Weights of a small GPT-style language model, trained from scratch on English Wikipedia: local attention windows, value embeddings.
Each number is 128 + 24 x the weight over its row's rms, rounded and kept within 0 to 255. Layers, rows and columns count from 0. The size above them is the row's rms in percent of the matrix's.

# layer 10 attention value, 64x64, rms 0.252, rows 0-63, columns 0-31
size [ 82  86 107  86  82  91 118  79  91  86  87 101 108  86  86  98 119  91  84  84  78  88  93  84  86 108  88  98  88  94  89 102 116 162 113 106 108  95  96  84 111 100  95 102 107 101  91 101 104  99  86  95 103 116 111 108 130 110 126 107 104 115  87  98]
[[127 132 143 154  79 145 138 138 107 159 129 142 148 151 144  78 167 115 122 130 109 134 111 159 142 120 146  78 109  97 164  95]
 [128 138 118 106 120 177 123 127 117 180 136 102 129  87  93  81 114 114 118 164  86 137 115 163 114 107 141 105 137 116 108 119]
 [136 128 115 135 112 174 135 134 102 180  95  84 117 108 100 140 168 121 174 133  85 117 154 133 115 152 144 122 163 142 129 130]
 [115 121 137 105 128 122 128 111 167 157 133 150 140 142 154 166 127 137  91 101 117 145 100 173 111 163  94 116  95 110 167  97]
 [133  94 122 130 136 152 106  96 127 104 129  72 134 109 120 102 162 125 171 151 165 142 145 110 166 113 158 139 108 138 148  98]
 [141 116 134 122 122 115 127 135 132 124 158 120 125 153 111 153 114 131  86 119  64 145  97 169 138 145  96 143  97 114  97 100]
 [111 150 140 121 145 134 116 133  94 178 144 160 118 141 136 124  59 124  81 122 121 115 108 148 122 179 121 142 132 124 104 115]
 [106  99  67  90 149 134  90 116 161 132 112 161 108 159 138 188 125 163 131 138 134 140 114 143 143 132 129 154 105 143 137 120]
 [155 137 161 134  75  98 151 126 158  75 122 144 143 112 116 146 106  92 103 119  70 122 144 158 161 131  84 135 106 129 148 121]
 [144 145 150 108 116 120 110 148  78 101 151 140 146 124  96 112 119 155 122 108 105 140 115 112 157 126 102  85 134 113 110  85]
 [133 157 174 198 105 136 172 169 121 103 108 149 139 102 159 127  92 120 146 110 140 107  78 127 128 116 123 106 170 135 101 112]
 [135 106 138 163 135 103 105 108 125  88 127 132 121 151 132  47 178 119 123 143 140  92  96 119 141 140 174 115 137 125 118 110]
 [139 133 181 111 127 117 111 140 130 127 110 113 125 150 176 110 139 158 125 114 110 137 113 161 113 142 142 113 149 165 108 140]
 [143 122 137 143  90 146 142 134 152 130  92 104 107  94 124 135  91 135 153 143 131 128 140 154 152 142 156 119 112 133  95  92]
 [117 109  88  89 168 127  83 110 124 149 122 114 116 157 215 170 170 142 156 106 123 105 120 147 141 154 139 119 110 136 160 118]
 [134 143 171 148 126 164 122 149  98 141 162 132 140 111  95  78  91 114 100 123 101 119  81 137 112 122 144  93 174 127  67 137]
 [121 153 117 129  81  97 144 119 130 122 109 100 156 150  94 112 107  82 147 136 143 137 163 145 158 143 121 134 123 150 172 112]
 [132 124 141 171  92 150 133 128 148 133 133 117 121 156 103  89 105  83 114 149 163 114 146 137 128 130 109 163 130  93 128 143]
 [142 157 103 159 125 122 119 145 130  95  98  88 129  92 161 124 118 139 126 151 144 137 122 103 166  92 127 114 163 108  93 109]
 [134 140 146 158 101 149 154 160 142 116  99 148 152 112 110 164  76 138 106 132  85 141  90 173 160 124 118 137 164 125 123 127]
 [136 114 120  85 163 140 132  98 150 164 133 108 135 106 181 101 157 125 113 116 156  82 139 106 103 114 128 135 110 122 144 136]
 [124 137 151 149 119 105 113 133 137  83 132 184  98 120 144 128 154  87 175 156 109  69 125 103 131 126 166 142 175 126 120 187]
 [157 121  81 129 130  93 139  94 135  91 129  94 143 124  78 118 142 109 130 134 174 135 180 120 163 130 122 135 107 130 160 125]
 [108 115  93 102 136 142  99 108 131 153  85 110 101 163 138 166 139 159 157 143 139 145 161 137 122 129 154 111 108 147 141 117]
 [116 103 148 108 128 108 108 118 156 137 105 157 117 104 107 149 177 140 110 145 167 118 127 161 110 167 139 110  98 131 166 117]
 [135 106 131 124  79 126 150 130 189  65 119 113 145 110 134 163 116 165 122 125 114 180 111 105 147 116 118 166  93 131 114 156]
 [148 160 123 116 124 131 125 130 121 171  98 130 119  90  97 134 114  75 129 132 143 109 199 146 109 141  86 133 156 138 135 118]
 [144 125 109  88 129 106 153 126 122 142 156 101 120 131 151 151 152 107  99 131 129 114 178 140 143 126 138 136 146 112 144 150]
 [145 121 147 137 151  99 104 104 161 117  99  99 101 124 163 115 147 131 108 137 151 138  94 123 121 152 103 140 125 135 101 114]
 [ 93 121 143 171 126 142 154 122 128 117 109 141 133 150  39  78  84 120 116 129 150 138 131 159  84 171 144 134 117 133 122 126]
 [107 118  90  95 179 141 152 138 122 194 144 157 117 147 128 165 125 139 137 147 173 123 162 137  82 110 121 137 119 128 124 116]
 [ 96 113 110  69 163 103 105  91 107 155 140 172 120 163 121 154 152 124 144 125 122 114 120 153 134 186 123 156 107 167 143 137]
 [125 120 119 123 147 156 148 128 113 132 136 143 137 142 142  79 128 122 115 155 101 145  98 191 171 137 151 137  78 130 152  56]
 [127 153 161 102 104 108 165 113 140 162 128 128 152 153 166 118  87 114 128 129 105 168 118 150 130 122 123 104 111 159  98  81]
 [120 130 137 112 153 113 148 143 130 129 154 160 136 149 110 143  92 148  82 126 118 137 108 171 150 134 155 108 109 132 162  90]
 [121 125 132 124 164 149 151 121 137 115 145 126 101 128 115  85 132 146 151 117 102 123 152 148 119 150  91 126 149 127 137 174]
 [138 123 125 106 126 113  86 128 131 137 101 152 130 136 108 171 173 126 137 130 160 135 172 116 146 102 118 147 133 130 163 126]
 [103 113 134 127 156 114 117 125 113 134 164 111 117  98 105 134 156 136 102 122 137 119 136  99 119  94 110 104 154 131 134 179]
 [ 99 145 124 140 101 117 101 136 113 164 141 172 136 102 136 139  73 154 105 109  76 137 105 133 141 117 141 159 143 129 132 128]
 [156 132 115  86 125 148 129 121  98 151 128 147 130 163 162 105 124 124 133 142  85 143  96 117 108 115 131 126  59 149 102  67]
 [130 139 116 140 121 165 131 122  89 148  83 103 132 123 157 108 137 121 156  98 136 101 118  89 135 136 138 146 129 138 116 129]
 [130 131 141 122 161 120 119 123 139 101 138  88 108 130 157  95 144 105 157  59 130 132 152 110 102 151 128 123 129 137 127 139]
 [ 97 130 146 156 129 145 155 115 134 116 101 106 155 135 119  97 152 121 155 123 120 126 116 128 120 132 162  75 157 132 117 117]
 [ 97 128 146 131 124 102 137 120 150 142 147 152 145 146 142 147  69 142 120 115  91 145  78 166 107  94 143 109 166 139 202 133]
 [120 127 113 152  91  83 138 137 101 140  88 158 142 112  66 133 134 135  88 147 137 121 135  83 118 129 122 167 160 101 135 144]
 [110 105 136 136 114 114 113 137  87 163 123 130 123  69 116 132 169 146 158 127 142 162 155  96 143 101 116 113 101 139 194 139]
 [158  94 113 111 170 157 151 113 108 131 118 117 110 117  84 122 150 166 126 138 145 146 139  95  87 104 118 106 115  90 146 123]
 [125 125 109  92 120 158 142 136 129 148 119 122 120 126 158 113 144 141 151 142 151 126 141 110 139 153 120 153 149 114  76 122]
 [ 91 107 149 137 120 138 113 126 165 139 136 120 119 163 162 203  90 136 106 128 131 155  90 151 125 172 140 160 109 110 161  94]
 [103 101 129 145 143 163 141 129 129 171 103 133 144 161 132 132 124 125 108 147 116 129  95 135 149 160 133 129 184 134 148  85]
 [152 146  77 101 129 156  95 117  83 132 149 143 118 119 138 111 119 116 156 120 144 121 160 119 146  78 162 166 114 132  99 126]
 [163 106 105 119 120 133 150 104 125 140 169 105 111 119 162  96 145 127 163 110 157 126 133 138 139  91 156 131  75 131 173 104]
 [103 118 172 131 110 131 158 140 164 124 132 167 117 162 149 143 101 120 106 142 121 134 103 168 124 143 178 139 122  91 146  66]
 [131 145 112 120 123 131  98 151 152 109 146 141 118 121 110 153 139 126 112 156 131 108 158 129 137  96  97  93 116 108 101 173]
 [126 129 123 122 124 125 108 119 126 119 117 127 137  83 133 111 174  82 151 123 173 107 185  98  88 109 102 126 122 114 127 165]
 [156 125 130 110 178 115  91 121 115 107 103 111 128 146  99 101 105 112 109  93 132 118 140 115 141 185 115 136 140 161 174 136]
 [139 107 112 111 136 113  62 123 154 130 125 126  99 153 152 180  85 140 137 100 154 131 114 109 119 169 107 174 133 127 144 169]
 [125 138 151 131 108 108 185 137 135 123 123 161 139 111 118  93 112 111  94 160 101 148 133 159 100 112 156 109 129  98 145  89]
 [122 104 117 148 109  93 108 118 160 140 113 152 123 122  76 114 146 140 127 145 134 136 120 162 153 185 119 168 137 109 154  94]
 [122 107 142 155  86 112 148 135 139 125 103 128 153 113 112 129 109 147 130 168 121 133 108 143 201 163 133  93 181 129 144  80]
 [128 109 119 135  95 120 113 144 121 147  94 129 123 122 119 136 153  79 138 136 174 114 116  89 116 128 116 150 140 105 179 111]
 [113 130 127 135 156 171  95 138 134 105 111 133 107 144 152 141 111  84 180 123 152 124 168 142 141 159 120 142 138 126  92 158]
 [130 153 136 135 129  81 145 132 137 117 155 126 125 168 139 148 105 137 117 122 105 134  81 190 106 193 118 107 133 126 127 127]
 [142 152 131 114 120 142 105 136  88  97 134 120 121 138 144 100 153 163 130 146  91 103 126 109 121 133 111 118  86 158  89 139]]